Part of a small language model's weights.
Architecture: RMSNorm before each block, rotary positions, no biases in attention or MLP, untied embeddings, capped logits.
Each number is 128 + 32 x the weight over its row's rms, rounded and kept within 0 to 255. Layers, rows and columns count from 0. Numbers have three digits each. The size before them is the row's rms in percent of the matrix's.

# layer 12 attention key, 64x64, rms 0.123, rows 25-63, columns 0-63
101:131137069071154128113092125083152158118120140109100137103146082111126191150089165121146151145054177076088132156180088166174122102139152126108079174082117088138100066103096144112127118158131157
084:077129113125136119091109126160177117078096139067118156144103167131165119164141171083071157104167067111091126092090176106197152113098149114156157135152161134128151200116130133162130060132112117
080:163143134127167148145148143125146148115128140097077174126117174086147111153176119128157160203177210161122144181076164145116115118107127136078082124161148142136161123109162110154081123063175082
073:102167085110063208126130100101131124064132089140112151108129121099145116137161159125148093122119113098135129155082172128140179134122181182128161104030120111068116124121091109140138175132103081
099:155136077135135145134063077127142155115073203154132143164172166142146149098092111118129151156095163130088139108154134109158111105123093083177126156068084098161137136165072129122187096160109074
086:158145108079181125133150161173116092185129034138085065092127131088089060142198150153126136101101118119092111156105129152083100143090176130147138126142142138139102162155137135091140091085132142
083:117096149118106131090140174142075065109106136148065097143137053117084138141132150111145121128135123168121125103082128173146142120103163122185226181114073151053127144148139137102125109115158120
056:164167177162142166128165150171128115099170084102113095198105073164105166117184104148112128195057126141113161125144101130134133092149194152135145158145141142095083124073122154116158157113163129
059:140125198152109077089090087109099144111047094121150152211084092100096111108139090104093129144053121136116072154145166132105122131117170126156140114153117128112137128122191111138157184138159131
070:085181147134129143149126102098148168110159067124148107109093172162166146118166133134152127114089214163090107110093132141174110154125131092086163113140172110179082096176127157126101189127087180
075:129156141199115136152107090127128185147143157092164142158156149121107135105119152085098052151138112117167139105101060145154172161091173087178163125147129191145154075149102098110133164189133150
077:143116181154136145107106147081114129145216206096153121161101107134106180131120125097090153116117123119129172131157155137144119067157178134112105159134133095104096157164100044141188087092113106
088:118158098109148200114086093090149077079134111146123136084152100125113015128143097082150167120127103145133146092134152174053070146151097129106119096095123111106158098139123164107144116107103109
093:136071168056162191097086100098135122143131155099099155134083149104160077152145127112152139159082105117148143119185165135072107072157141128149107150088102104119156161112160119196107124113098069
126:143131137160083169129174109107107208189152128102152155129133096115129210119132115075089100136134125127150138147133160162121162111143166090167124164155160121089034120151120111160163117150067102
123:123131149147173121131090180117143104139150189111173166181181126133124138134097194156149107113106137099115096115114096162125104177182175129093086142189112116205151118112060115121128171154108165
136:176113079218106171181133148107084115152097140208133127125138146171142133127116170108091161142094088184144185169171141162139105128132119125101116124175124149129126105107204146130136094115166110
119:162101160138133103136176180095169124127148088132090151080127113098054088062135137133074084187114095139142188165146124113158140154113073111146125114203116115076122184152141107131138142124110130
142:062128146091159148170137118086179113164143150159173142171096104109119109116186103155127143104155134138077180163140139118150103147243079138143117173147154098101130171106116080130125160127137108
146:154060149100112138121123162133154118121142069122094102088129103149142108134106093141134149188155221120133130088175166127151134085117128151158112132052133121182188179122174109142142082093122169
152:089134148151139171123155072071134090092102074145139135102161095092116113151101147147193143168146116037104181146172125126099117121084109158124113144124135147088161035124102105136111145156102144
156:106093119136139099136220097172127060088144096088121149194082073145128149069122145115131126125113130103085161164148119094140131143162136118064080135081160133149111137123133148157108079113096185
136:044144125125121061107162126141119153136108131117129145111160140098150148163103130162109066157029181122126101158187127122105168149083175125172126116128184137108122145125129136175133083133187152
062:162063135162108116119099140153120030143081101089101125130124163117179090087180126141136111133058154120135064178113127109190135121117079128101104141161124142130108116172126083111090114116129078
069:170101114142092162143152090095131175142137144130151138087169181160146120102108099108079165071110154096119088129044137099126096131161146124160151154175117143162156174154115092116105119167165216
062:166137106153128160140137194081139104125185176122087153149166176129070083099126146108122179137133102118139086105186134093105097136163089162143121135118094137131176171101099109194112191083129099
073:131073045127105098136123185137177072134166151076157104082200147131137108140118147137071150105114170144113150135124118066170098176181110140089113103137127142144122156119111166100153134094173100
081:144139176154161136049082118110133108166138097103140169156124169156105145085133175114136167166111101137196193117152114139120137074067177114107176158093095135126114144117108146088122144106162062
088:187138126122135101132116111210129078129139152155123132103146093152104107143104135190105171155099074168125201157137140173099065081125106183117127079109097104093114133101123109160083166080146116
081:116100159086151113095200110077117129092076174120154142121118105107086146132160193147074122111169100179124127155094124137075120134126176118107194081161160167124137122131112129112072125149189088
095:161156091160157143181122137106092093064122119098103126106139117067144081132117090105097142117116032135156177163139075106138166201118097090172119101142095102151124125100116152073152122104149110
120:141185117105149113164122075154097113060094117117107138155149130081183130084160082095168105076136135124112127170128102132186161130102066123200159179107063108139125131124115132146099148091091146
138:141088161100153076095147113154156189139117132081121129115108125064144174194136136110111174090134089090132058169137089099075181086118131151157121097111153144070102127112107110156100147121097078
142:152148095163098107118112076139110132142093102111141135143161189105134104131152042138055111135167149098149127164132075126150166109146085144147159168140147147113186198094092146160135187126106179
151:095085150130112152085072084149149160104138109156142166121081157085144086115121183115065097090125138181100133155133102169112081133144125179152102136174152094108207110145105145088108108117097184
145:127113119126170117130138154132160166148167126117070099083193123057115092141139166082123134115113088154113108152093047099144138125144169126080140145121127083190116128178103068139149174151119187
150:148132123107130120088112171131094118135206130061154099125150146135068122112114115115065218114199174093131128129161121096149124111119129122161165182126133101141130082199152131138175085134111126
141:162091180101135130149173134133140132032123185176152117106101119160124087108109115105102121145054139130124136119140098138163112118042139182185150133149082123140144177135094162160156129145140083
135:046209138180118110122111126077137169169126153166120130118106174103145089084099137125145144140101148100173175160126121120183187109172159142101155127147070156138132178129132159089183118139145118
# layer 12 attention query, 64x64, rms 0.12, rows 26-63, columns 0-63
083:113060160090108134113153106156115106097140114163189065138112142077157156126104146161126089107123185158091111164150075146076140090139164134129139097097122124134157133158176153179119170117206082
087:145135093114121122100156132132144062201128090096125137130130163105178134205139129125165108139153122135152113127124147065100155132124077069113135132152145092200114136115091173140168178118127038
086:126122134131114113125102128078154188184169115133176094167131109131147140121100151146135141102097151109165111138221125126113112130115085070207098126124100167104119211133159144121093071102178136
100:166082183104119080120119155157141115139132144146107082109171158130069094146126169141136151062150083127107082098128128193171102141114151175144163113088112142100127148114170091188176156167183108
084:141133110161146150138174069138120094174135156119147141132101156090120157100103122059147211131167135110155084096081152139158150133125103121154101144071068109156128147231125129177130105106126157
084:134125168140114132115134106102128122115094139138155107082129114197172091119129116085126109117143154073096180108137122115192063082066115187153065088126061099178119146176107156141123147096139152
064:130143105144116126074096092178160142124134159175103109094126141073123097167131115151117150114210138182164063144161146151081096161120084178120107118151175097123189153165110142100090160126095087
062:095073102153093110154156140106147075114125137174123093150117098117164108192123160110077144147086172080159137153177153137065182075193119159096151171075116151091118139138148101162121117114137104
069:148074119191138168114155147132134170165133156112123141086084150071116118153142150122077192154132106115148064107127158078075182138109096168134154146095110146106179088083135169132097064124115137
076:082099134069105083152132130123072091133135086168145183117098125140135121185135141100139186154104114137096152178142195135117082053153107147102118122113095114122189096088137094087129082089119155
076:103135117186163146114187100097134116126034172166160141154177152116183103147137144155173148122127133190168124141100122170086120109133092128186162124076126158155135061105102110102108116156102142
078:140112153173158121116173144204136069131121130133130140122132115140121141151143128165113112127100060110124120106069108168135088136099074170119074104133079072176104128110121116135081021114123104
102:143115149168135117045205153095159150157143173089181125134136129156119183110117102172141086104114109132066162147082125140116113147097111090109086113167154165167048105110113130150141096160152133
100:166149098128099115172117103054167174145079184111164136093134147102093204119158131110130122097161073089098065170118100153144152139127076144167083144151087116138144120179093123143142154145149097
111:117153077108131191178122112116154110166114096154148169154125196105157102094192079115117142117147128147132065103079097177146122061115085114192127157122098109129135116112086137128169188110150128
110:136135138153101157175173161118125126118161154058118090083120101123135106126134156141068184136107026060107152166169157116082148124182092136137079117085142149147148146144158146152148130133102088
119:122124181163165127141089154130068105111151109112138164108165165108131110138116148169156108125100098119142149148106123093185186163113125155145086113168117095124157196198110173203103084111161077
140:100094144053111146096094108082143137171168140131146167161052163071148110120136038178112142143147160091131093124132145112149127126145112161109129094161114073140146201112083164129134131123098150
144:129127152110163065165137119179094088107121094120148109113134113103124122145154166066162108147120177099157129082179105106158225062154155182110116142106136109125149165111172082092128120141106176
148:108184164157089182141141113108159147069102110137122090100175141126129110176100113183164145115121189059162182137124138112161175116102107141109126154135103125052091091097121137129063124162100127
146:104155118150133137145122111154073087136105095101117134102080136104127183121133134142067118112136133062086171070063116102123160140109089111051108139134158142162140135127083187133143100091063184
137:100167074095184164094116107187112114147105160114161088124117108094100127160079138118077110169063149138111074161142121134117163124080175109140013117126133145142080115144124122143113135153124146
066:052121150137146193113107164072191150103128117172125110177113124144110129171092151081129132121141125110095201141115078124102162142122177109167152131098129042090114116111187164131117102126137125
075:103079047124165132075129106078107029165152081117084078116121122140141101112120154121168091168166110124095151126122087090131173102082147139135143142070145135095111172116101134174146120131122109
070:114109083115098109063082126123171091132115107142117094085098110077124093127113079121153132157079102155140142114116084149108102104101073093085131115072220053099125129163160136085133158121134120
065:113107119093189116097152096149088075080099135123075111144138146163191092168143154122132093169064130150139154131145148070146137150044148132109157085142158137161136161141079145130094121145196114
078:125074124126133158110165118186127086144134214089133134127122141140084140107113050141102130154057116221189088104130120131115122139147064106137106115112154149185139171122138133095124144135111149
093:108114081109161111111070129167105054114089152158037120148150112081167035178111160154148094153091118150133130153157125113089120137108098121094113093121141110128081129160137154108098094117168118
095:129085126138166139101115057162091136091089164220127153124105127111168106174064136121113133116118107193142126136119179107089121142123092135165141152083104191118134130177154141062090116140160144
111:121145119137166166142214100193118089115161089151111163095160170149152183152150142116110128116165179125098080120082117115142109099102109134102183169102148155125121110067118176139115141082098189
128:090128065181139162177121157151093126119114088162182093168094146119141148143187127179113166126153119154132128105144152161147181103128119121229129143134167127108139073159155163156179148109095099
154:144110127075097121138158133149092112115078101093109059133127158058091119086116104139130142127109147105132111169099094176117112055124107127101076093213137129112094069127137093175157099108174122
113:087120088137178140154113173154143081156120091083171137122090167150104031130177086157092147138134175155183112146105137145167141130149137118170111119177112144099148148168193114129113114075145158
141:115128157088107142120074093133184176145129139148129103101101127175129102083142140062109138096072130144173138142119066080170099161177152137093082133153143137121151123144123160194069134144078185
140:142175123126106120142110148111154144144104118142071102158164188092114172156124144138148118077127074184111077186079121083168133126160160196076084160118117146196113149166144101129094145150135161
144:147133098097176106132133124157116186132161126131069129141137163146092161138127139114135112106165170127136188117113114125137178105193143163129126135145051136137204088176151068116122123066161059
146:174126193111173123105143143162167120097113152125120069113123105160157139099158116141121126072152142150059121108197134093189104099070156156150113181155171107128104134146097149136125103131119039
127:096169115198137111062146129129093160119141131149127134109115146150145079113104105126152139182125163168072076164125141103156150173182214137119132152142115092186118178135116193094129136171153129
# layer 12 attention value, 64x64, rms 0.0946, rows 0-63, columns 0-63
112:100106158095122115120115159096149129129124175167229136190184102168163082108133069117118145128147156152122096128181126105133134110099115113077103129161190132139134154104084186160159113155174149
096:083181126085080161127157115167122059084158161163151095138156044137125164123136106117069146146054079129127111143098127100119131067130145116111145138148141138093063111112085116093106126145090136
095:130139171125117140151159106113133159144133149106180096149144162181191064101193118134083119132182095121161111103119089166131134122125150107132144085048109071100099125132129102073122159065079150
099:095136141110080051126115101183084095178130147157107119140137148127131134117166099098111151180113143144174100147166141156146111065143161214144133180175142146154146116112099092095139121156054156
117:180162138101147183145101137124070087119151163164048126152121160115098107179152124090163113147137162168116108102146140108142106089081156155135102119165162156207170173113137127104056106125145112
098:098160205134167118141102113076126148170111108110126139099127087174115169126108129157108107096057077174203137122207092125103076131144172100134128110138129145129128122160137124111123138138058181
096:102147180147128069087121115143116151156134077136110164098114124143123164166085196049144107081158138099129093104132086088151115102202108114095149044121142133179152132130111140103158139113095149
087:115132110156124112092143178124153172122061169112181070150137110146121118130169136126132188100132110165178127156185153160206135124131104067159136167137136083117100094113122096135071105166152180
099:109184193057183161147103129146174161111104087143161129147141091135083089074147096110169115125145134114144141138105135129140086056108077123096146107151125167135069105113089168108133129097095184
101:176129077154158114182138113116103183080072094104092101130110139103094168169160114129158165100121149111129137146166128118116067092153181176146192144136149170103159148139110123123142121044089100
090:123156151128151168107157085147165130150137154123108123150126123122136135165132138073154120176115136149181134156135086054109107120090076109189126227139180165161109187059149145127105160114124108
115:099154081100164143110111121153110163119155089096149106170186086161068106151158126177164103138137152157130131151108165188038145138146136083158181140117118123111105113117097141078132162112085064
104:098128054166103165078128138141136178117126148144117118117131141116125105104152121161114158132138135213066093116139149134125164171176175213113130073094135082071134156154106181150149123126100150
083:118113143131094090131083176086097123122132125100123138134043116121110182070122128181114133110137141160160166146155144084126085156095185122143063095197149139086134064130100167122118129093079125
091:123084118106130105171224163128126092158110161120139113075091152123085162078121063109119121118103156149149107160135170130113133164157105196128121092173113106162111102117178132099088165126198134
131:062137144096112141124078160126129160152149186115179099127145135152121094062047114135117122108092155193154118143093125151141121068146080078107117075096149134093119112057116125142110092125144164
097:157119117148147179085129189108144090188129154129106098105152097174173088147154087168093131115153131136133179131130130098150159115188091072154099096152139138022135069151128106141105116127136147
116:130131149138144135146123135097079140122071111129091129142092119119139171137138104081082184125113138140199141131135163153069063137069050131179154129082197185143104141107112163123095168141124130
096:178137107139130103122161141173139141143145138109159112178077092100172119162137053153106079120150092134140090105102124128169109156145059092135104171118085102142139148122119101103247113155120121
120:155120116173068079137128109120101118163107104174166111107172114143088108165205171116130157108133172170165153076119060145151104124143113132165142152059081136102106138104123093157164157070142128
125:125141194136141126173110162166173122110101154173131130138190109182170086108093073086147138027161151135148126137131131120175134107067086147134112176116121110129118099138094105168092164108105106
110:113115184080162095149153167163173131145145097180137115125125067118097082095118131100128111095171179129112159133145109080108089084157186127162112191133137118166181085128083127110091076136140084
100:124160083132138133055094173137108122090079126151149115112169099109102140180084242112140126181137134144090092139116134142094155143124154132124171152094110128058114141159167110089169115087134122
108:200125141132124132155120164138104146129096161140080144124100104194089147119052104143164165111140118147155145178146146083167066197087153161179147123166149167154094127150096150121107162160122087
083:123103127165141140159146195156121151089142155162118124106176143162083120172152135044099098131075123100154126157067139113107124041148171130132113102103132150110131095120122200133162186113126167
105:128099098179136097164119119074115105130146131106127086123125149115106095103175168139110109143113092139107062091082086168165210138145086151122132136024112115143130162161176096103139088127157106
119:146106204117112126094123140131098112160135138123133071141174162142125101159108162142159127150142174094123120160044063113152175107112093137126096111126116036065108096162077123128139137144146176
109:163133146135166102169187089180117116084101127206168083194154137090100129154145088140094162150174157156183138126172100130127140116138144066070139122118153180128127134142137137135117163125113066
114:167135139144127094137128127115131084146112097186070112236114141124133188174141134121135200117156131121147123081137106104136075098131146127107154180119147135210096133125123073118098101118116174
094:154177129147148121127136106097168177111161165115080144089107144174148127147121136133155181178097091120115136130109153137138103227083112161147157192055144135156194129153139148175098134147137158
121:103092131069130081095062126138161185144116142149149128154173157103127128147140147117094121124168135134105090033092123128139127084159145110054138179113104147089096152086151083088135097099116173
099:085195128141133133170165109150148104148090137050174099079143090132082094158084166157124076162136160100110100123170174145120075138144174146135128169135134105127097161163095187124099152172117136
086:152117163115188134116184131115090148195111158119156149195152148106190114122094086167183168138177133122095132150162128158167093157126120107153135102194124130042093123098122142094147106119152130
104:157135137068113106088157125146155145109103112192119113188140042124157079078161117126116169173172132151117057126119142106110118076092206127115097142170145117111099135156111108141158128153177124
091:110129156115126137159197132138055124119123102159093123093149170115183136105149134136170129133110145146148153184148095157139075131147156100096164147165131082085166110114067211170149127197151126
091:131114160114121082082134093114096108120220157139138135133176092194125082099176148095121127069150093132162131070177106121139200137112173123124129113115145085096069123158098127119122150168159120
093:132110122118135151141153106187103091150140157144067118117159186132173075115119180125146121085120164082096112121140118100145116097123171161136094220170110187069105143141063152107123125168117157
085:155138107060081157049190123124136146074173130153119079115199124144106121135100096151164107110108159097138154115080118084121169159124114162128127073177126135119114077143181125118101134086120083
095:097134121081082158136129084167156153129106116115109120131146108170136102166102058188186085091096114122090180173114203137161111108150124125157102133162078165187146110108121099172121126111089094
101:135073096130147088077158100096123183098177130129108175137113170131135060143075120132110137128173117186078166124166187135099160158110135107124088113088193143120132132140072135183136158118159110
089:129139166105142169122161182120166139047156112177118104149173140052150153139118165123129116155126172144158125126152109153159111087150160201089147110128071186139136147139090093124156151059104124
090:106091123126151137156116130148095052100109215089146118127118122076092132129117138150166080082146169142146119153114154135162147101102147140159126122122076182091062151173108157040099152123104139
077:170130186098183195141099079084139117170160095147153107172143075083135088125111153161144087110087080118086145083120111126161116117113104113093118127148127127168113182140123104143077068147110071
096:176114094080096103080143136132085145114146143157103135124105152195084080098163154088162098083111143103111094134147134149182127093133092152130083076236143123129094159113128102128111113147166097
106:180186145071098062137201044138088143093098135086154153105141150124102073166067121173124154131124120114129115114101144155120123109153106121132103134127120071125104181082103140134128138129160182
095:105106133127096128136096133181135161118078108153098110110164186115175120106061105140088152128196157073102136157132125146133216123133122091109170134130087127096175178089094168152086136135173114
093:148113141161138102151134148193131107141091097175144199132142093152138127194157118116114116177136173129184051173126060093147163154099144152181137155130121127108199115160113108108150151134122090
085:172086101151104080112171175066072074151168151085168105111125125126133142127115079138147168175098117121147137168126124097147107180127094136181084089142146181132092108201163121139112113128089101
114:135123111113152147111129071115070072130138114049182122150209148189117110163104140141146122110098133139110166180157181114134174116176136068137113108161135097120100121115158169071125100098155140
089:119151155163142147089121166162170151119119113139147109207147193164145148147154104113113119132103153146108094090179080100088172175175096140113073136146088126071060149137178112134090175123142130
084:143144137070146118143158115067123139169138117142178105106125107145207126109096135120081131116186133143153139141094140112059115137131155147166176096021093081117113124152121152126078075108108114
105:111110177091117079117132058126113137185126103165139180088189170114161071125147108114083088128161126118095165071119126096138111083072123127126115074153164176153102088125100159100145154116114089
088:087146170131115103118099166103114124105082046143078087132134104160070090107127114130107125161145096144090128098169132135150132111095143065077150160121110109235087131135138121124155188136153106
099:178057092119077134136110147158203146112149125151182121119135094136079122118132098194104116107115151127126137177057113131109145077157124115130133134069107097115129121101207057144107119149100140
098:192176141174153099158062130181143177114147125082174114124091119144164126147104197126102145095114148114128124046124150098087137156173184128142116113151133100111108178114091159062126134138127139
097:118162112147068132136066123093149157164148097070098104146066085149133140090127104138181129085132153159140131117105133084115097134098061080126078165181114093114139090126099117130122135051146174
093:121129142128121116123158165134132165189150122106107134133123124120125129143044056098126071171060152190162145139107103068162093124166087137150141056116109121087067154111109084104149122125127153
086:162091154102122162100126107081149177120172102156152109085152184084164141086111151167116146107138119103094117143116151086181090109103120146112207072075126137157146138137163186074160074140135126
095:118147125067101174088076164116160172155113104132131107132124120158115159163133107050138120133162096121133072166125166083151036153156116104096115170138086118116127170109145159154083092172168120
094:136116136078091178071182183139091130143153117162138119098102140137108102179160108085063126133124120110109140062071178090109150102121114071138117151180132102095094067110076140105147124143121101
103:122153115135105118143080083156143111125120190163167143151097148117083158116078159148164174096106146167083109172128091102124121106088130157102164081198149093138103131136210132186109174119080132
088:113143091148102138097115183095088153107172159112099168187188121104078081150191108143119147140144146136110107093085105127125112113094131152132074075146085155129059164164075121160078151104130150
105:056067157130135130115088140135101140128104111104169193152159081119211120132069118082144144076108122094148154160108144126093095066121114131146102164114117099127106129119122119192089122086182154
110:172144122159130101145136121102142164070108113151177049129122151095105083145160124188098138120128121124100105117137122072114137096111084188093106174153086131161146122135144168111201173159076183
# layer 12 attention output (transposed), 64x64, rms 0.314, rows 0-63, columns 0-63
111:137118139088115111145134100107125169093072111202145113126136145148176081126209081172144072154143115135144165104103106148082205086126144126151126144158101122099170203146113135187142124122139129
091:069149128103125120076167143108131136134138128162111118089147123093093100116179143156139059115028145172183102099139091158106142119131155147159083122081076119142071154102083151094085148147137145
101:168157138050102179142130104122121064122135113097153134145162116135146183137150117104146121101180143154159091099152147162102130184089168199174106171158085129170138108126120114104063157105096093
100:144104126129132112159127095152176130096143167146078111148107124203200133123143127117176101103083142183129125173127113157129127078181204198136147121104100167150073153128097082157145110106137157
114:159109173150125137123086182135175136105129185140080118092161115154130061163103100130131111179153108142090104171123119081176132140136116151136132086151170140195185188134094108147152193147156162
108:129145132137086108123101098120177097134092118148149166148124123128146161074117176160092049094174080148118087144108081153108139181168157105097130142104175105136099110175120139067138064147168183
101:119113134158159110103082108131133099157155108135169147132068139135108153074103153111131078152139186147102083082073101103146120103133156107097143097162173100207097126174145112152158068146107202
093:159073121134130153140127104099092153142107091170113112060154110134164146152174184110196149101169087082144172150116132183110105128080155130114160154094112133057152093118053124104114123136090141
092:115117214097129078115107157121100157104114116130155108150084090141107129141156166177144054134146135113098076047132089169130109165074156119175093111139081161104163164117112123149134150104134176
107:095177124172171147138115168137122136075093124063084121121114155194124169097087103096153129098134145090122073129135129103161091190086116155144111131079178096166101091127090138086175175119120110
090:118085115096149151141106137093166076095112152170122144086099114128161146128128160164113111181095093075137114108174062092070134101120131166084095105191130167155133166103108137132156221127136150
118:078166123103156135139120112129116134172108136135141108206099088171089156220147123112208118064132153087136107095130141121097149091097108092124107110125150168134123120107119130075094112149152051
109:068182067166141139112107129142123171133180127115097086188113146099117103170184127086102129132111162173182160121079133125183174118141145175106166156104131151133155099148062117113153106099087117
084:168151144140138111114142135102132185084121146147160150148047152116139127043112142128103082115114110187093093187121131157179077191166125129083135145137184135077109083135107136109151097148128094
091:173113100184144109106160112101117173160111192093139150139145181091107136109143148166127213115107129127079147145109164180156102202160156126097185112167132116127105174118167087112122170122160113
133:086100122077069100126133077158099145132137096195193165172119111115145105124163145113145101080139134158121084142077117162089137147164121127106149105101112113129221150082131125145079105153086170
105:086104169119138191077155085122139069082186119113135141135142107104095107102183111100149150112211138148088184172137121132099093144129132133160086134129125116092148091054108097132101117120109073
119:126106174155114181132116138141123157082098114177084141108089109110181163093098179095147111120113053123099105118091162173104128147082155098065058099124146161154137152117153182100103146144175125
089:153182064099176139160169131149132103109114181161097091119103108127101140137152074155139167112155082134172155122039131182117108125130096111187174128133062069116127118110140144158152101107125106
127:146104108145099138176134143165133013094142047074089127131145103124141163120102088119186135102129110124173163084164177170116106111089108146120100166129141113179144154126102104148116151110092117
130:180111196157088153115089148117148107053109127131176125095138124129129093126118105135135094111106156076148117136148094213094122144067114177194117140174095144059141120121102142132123157109092162
105:131057135086120086076141156090190129081093157126131145146144152156116122134119122141093093144095159099070098124124096127162072106111131189201167136156178148107144176105091118110154085102169117
109:100157099117113136093060205114117130155113089094099100108158101116127127152095099117144118145126150072211117145108190083092124059107127132080104094040125124143131102136122114107126103095140157
114:184138148213150155150109158051152159116118153131157133099134126104116127085115168139122091131110081071104142167082095115145131144170101111149130057157175157084105102159092141106081175149143102
087:110107112197106083094140162137167084110089106100108119100144123076150109146118113123160102126139167096082074120108134122148124120140166098142054145138135190195090154106123122153149200168113191
110:194097058120105123164141149184124113145142056074074127138182115117138138197150116076126191098138127169192115120136140103109167139104106104130163132103095111147150134127171125108098093080113126
127:148050176099108144112155107137163153168141105092147171137114111071118140174128135127103116123165197123130125110188164164116135102168128141184084152103127127118152134139090093220074129131078124
106:116174134129163107161182131133173132092083135136130088098107102093122123115076128155170142099094116069123105090164100115106182156026183179133134099160101099178137160104117139115157133175146131
115:176131170100143127141108173137201079122128153104057115105143121137145149084101170086118130122075109141106124115117105097096094135079172139094113142136125085176115129229087089172145123149136164
094:119150073165091131131102208115085121164134155111123145108139109161151155093128162136061171157159064115163193156138106124120139123147116097150070151152178181137131074161130189106111125136132171
128:087099141059088102151094138162166100122148133135141087157159091127144109155138088101102119098114159157114073050122155111103042102121154167116117150138097060141162133189097118131137117123081163
107:076175093168086120127185091096103172151085107109130139149137148123090162204097107151133030184118163132138145129140137117087100123118129128122150094130160164105115130149114108061106122146174179
106:083134094133130146096082175138129068109170114147123113125126112144084145127113165080107118144089145163138069116105092103117132068151161146109086155088135104213110118146164141149101172113072210
084:120121102221129171136111191122142098145102116119140150121122158103079110125131201143107163076132104122155139124180123139163092165159087101102131141121072158202166118127180146106130068100101152
096:133113099092115122099085129115153111106149093068133114146089108108101115162126066079132152147126178132144107053092170102073132085094121163148134100104102161189109071156171081061124108113105138
093:110167147084054091098175174151128160119076110139148167132073134120112101127083133183088080158143180109153076180111139127145088164144105108153127090110076160135154141141186138138153146159143169
091:135121120120146102148109192120136163142087108160189125150089076113091147102124074183085148149186057181165122129059124163115151156108098108117148101123135115140100121096214094111132135108138110
086:150100104132093100190121114095142132166089151144100125136041137157158156115112098101066093132180099162177153144095120158151107116133139162123140173136111108157145173134076192141153127121181200
084:137134187108188134122125107104124157186140159129087072131139164090100196091128170080121161154178101140080103102100096110121173129119178131063117138140133094118106178107121161111108116118171193
091:161165173109111180092138128167139040133096134124124120102118076140126139097171145121159148164123140108133094160162081191176072105130124127185138189103094117130076124095183114106121177155144133
085:121097036178099139150130074135106106185145128105138151079141196153105082166136114133118104116110048137126118142086159143066164135120095124135131141172181134102126167090153125131150165136182126
092:140163107116112085163203120107120172137131067139133168156149130127138086061138099073064126151081064126117117057088106151121133147162146128093119172132132077166158137101155129180135133173122127
078:077109077199150104104113176148042164129102087126098118156173172139183119184126126160129191106137149126165126136095151127106153130147190113131124180110132104082120117109148162104130151104164167
098:089161127144120128154143131137136103158089077162125113145140099076122145134040126154095155156164095100174158126142138179098099145113083102103105097078106117128105086163202192096087117108125188
111:077097162165117196118080153072198137148104135143090176136099094157150133090130123087129142148128120088103155172110075139144143161135147130128143210114135133102090069169144149099059122137105122
090:163150124119130074088133058097158100070152076171100158150079127174103159107145110130128091136154111156107127115121093100173060129100129161110082123098186135152079079117159104073122126129107174
094:098138158101103125131115077073106160170187129095138107165123152114143151089160161172110134073106104158055142069142197146117095107164116071070155109081153166153105135173135101131134139141135147
086:073144101063113164150103122135159164142090150180120135179155112108156139118124130124112089096099176110122101077125157176092099103112157153135113162113092033139169162088074151146129157120154184
098:189145175129112166187112167130200159093125156157118122150055107071148155083088108094117122136180092115114139102085091144144102132116157164173109150149132122156109155147175168150126180157097156
094:193120135111119098123124173134105097130134163162125096097108091162097138100121117126093076126148103121079163171077164145218109060136122074122130114066172142191166118120145173142146130099142144
071:173122115196079159105132118153187192087117108118124151083123148089122115121118127131139088153057195147148145162145151149185172126099087123117060152144089117163118148121137140152156183173140144
100:115167083175118183116128153124121127127116091120099112165094090131124187111098158172131164165148110136183089199171155116116136142183095156138142157084162134080174164130142070076116148161135177
081:097100085136105087105176118140146120139202172126142179170086128063146118124170184134084152114179160103143121177106108115123108125172165135145101089142168165096171078102138132125118062145153161
097:151212159168165102095112100132097125125113147144085131135117106149138107126141164096096109152102093134116155122167108136177098154072132132105129084147152168111060158135015192133117120143163116
092:133120165092138159095165165145070146114106162167049171131130158132133105124140047150166140104108135149074143217138145156161139129093100099117123124131111122125093066129169098196143147127113103
087:100142137107165119168126152104174117116077210120138084132211162143138163133122117153131141167124133124115128158148138094096158100193203144146086096090109122181120146103162147114164061151098103
097:190151123096163179157131111122158141070077147105109098140127122166149135132134128151086198097146096061128170131133154153087148155108143153107116194149164154150156077114105209149109178110107138
073:139121098159113129131093118167139085115140110105126150150106166127150120172136088119129124150124147122206119123147129169128150133113077134134071141175127129057069185063070050144132157134140201
094:160114142182198079139174088177176072118139156139169131129081134104128154163101117119111149087134155129118185125159141123146230117065137153129122113103135120168110097120136136141129112078070146
096:109156094108140137166045082149111130191093124123119147143110129129124137119104147184157175151150101134151120153186087158162183172110123158126142074080158166151148150154197156143150121165099184
102:120125116141143183150190170118119106114101097169091057094149084118128147161169077065132117159152131093141152047141165146135152135146103128136098199095116139148123136127065130140149094080146082
085:118097085106120115111158120116138143110054128170160148100127133189160169063065160107078145110098117115142119188152105171109111143176095115163173160118179095083134144137142150146179084087131097
088:160213076114175143090110164093164149122134191126086081151128138161116144126129130130122103204080121187148177114119121135136169188155187115139118173137136133171114100159144133109161163161138113
106:111103139149105156119090177160091080150158151165115218141151112147158188131111138109105111136105104082100146145084111198120124138145119093091113087088171156097106158080135066125140072114166104
# layer 12 MLP up, 256x64, rms 0.142, rows 0-4, columns 0-63
076:152120112131133153185161163081128187085149105062157163198055123145166102094140143113139174108111164093119124157139169121139164141170176125111151125155125153174159103120120104112082145075169167
104:131137076072123104165073123073102179139166182107100126190132130151072145126140108129121114171158150052109117110120137107108069082159156112093125133102158081150091140098201138153113140139161129
088:143122169119137105126046157087120166115102166112148133192154166171204130148088136118131154159129165155082112091127191104088122092108118116113106105156078121145151058153088074124116104117141094
069:124155129157123161187130108144097115153165160115166071213153079099058149102130092140126153151116136128134179132163093148142094152123127120123117089071088067173177124107071107154168113150138107
118:075156064039089151165107166104117193139124137130152095113146100096163114190146150172105110113158136096132135112116114128106156141138151161152103172158118099165112050174095117144094159116086108
# layer 12 MLP down (transposed), 256x64, rms 0.255, rows 0-3, columns 0-63
071:124146126145080077055148086170159072123127128138140093097150117121132115127107113122113088141182107145100107117141103165155145112108107061121141056148174123032145173136157127162152188135148102
117:098146149142152164186176148174101097152143046144165101113102106108122159144149153142138180124163176043144124122149183135082161163128121160132130140086088096123143150166120129156124050114147132
087:102163134109091135131161107102142097141186103113144087121095148091109052209128147172149127102096097138114167139119181082122076142073103196106130118121139069157130158132085161107103165135153099
063:110164168130144098152152130107143163124079078157091120102127150128196126129133131096143103112108046107154123103148134126123157081117060134166177095122177121063146114135149134113060083175071155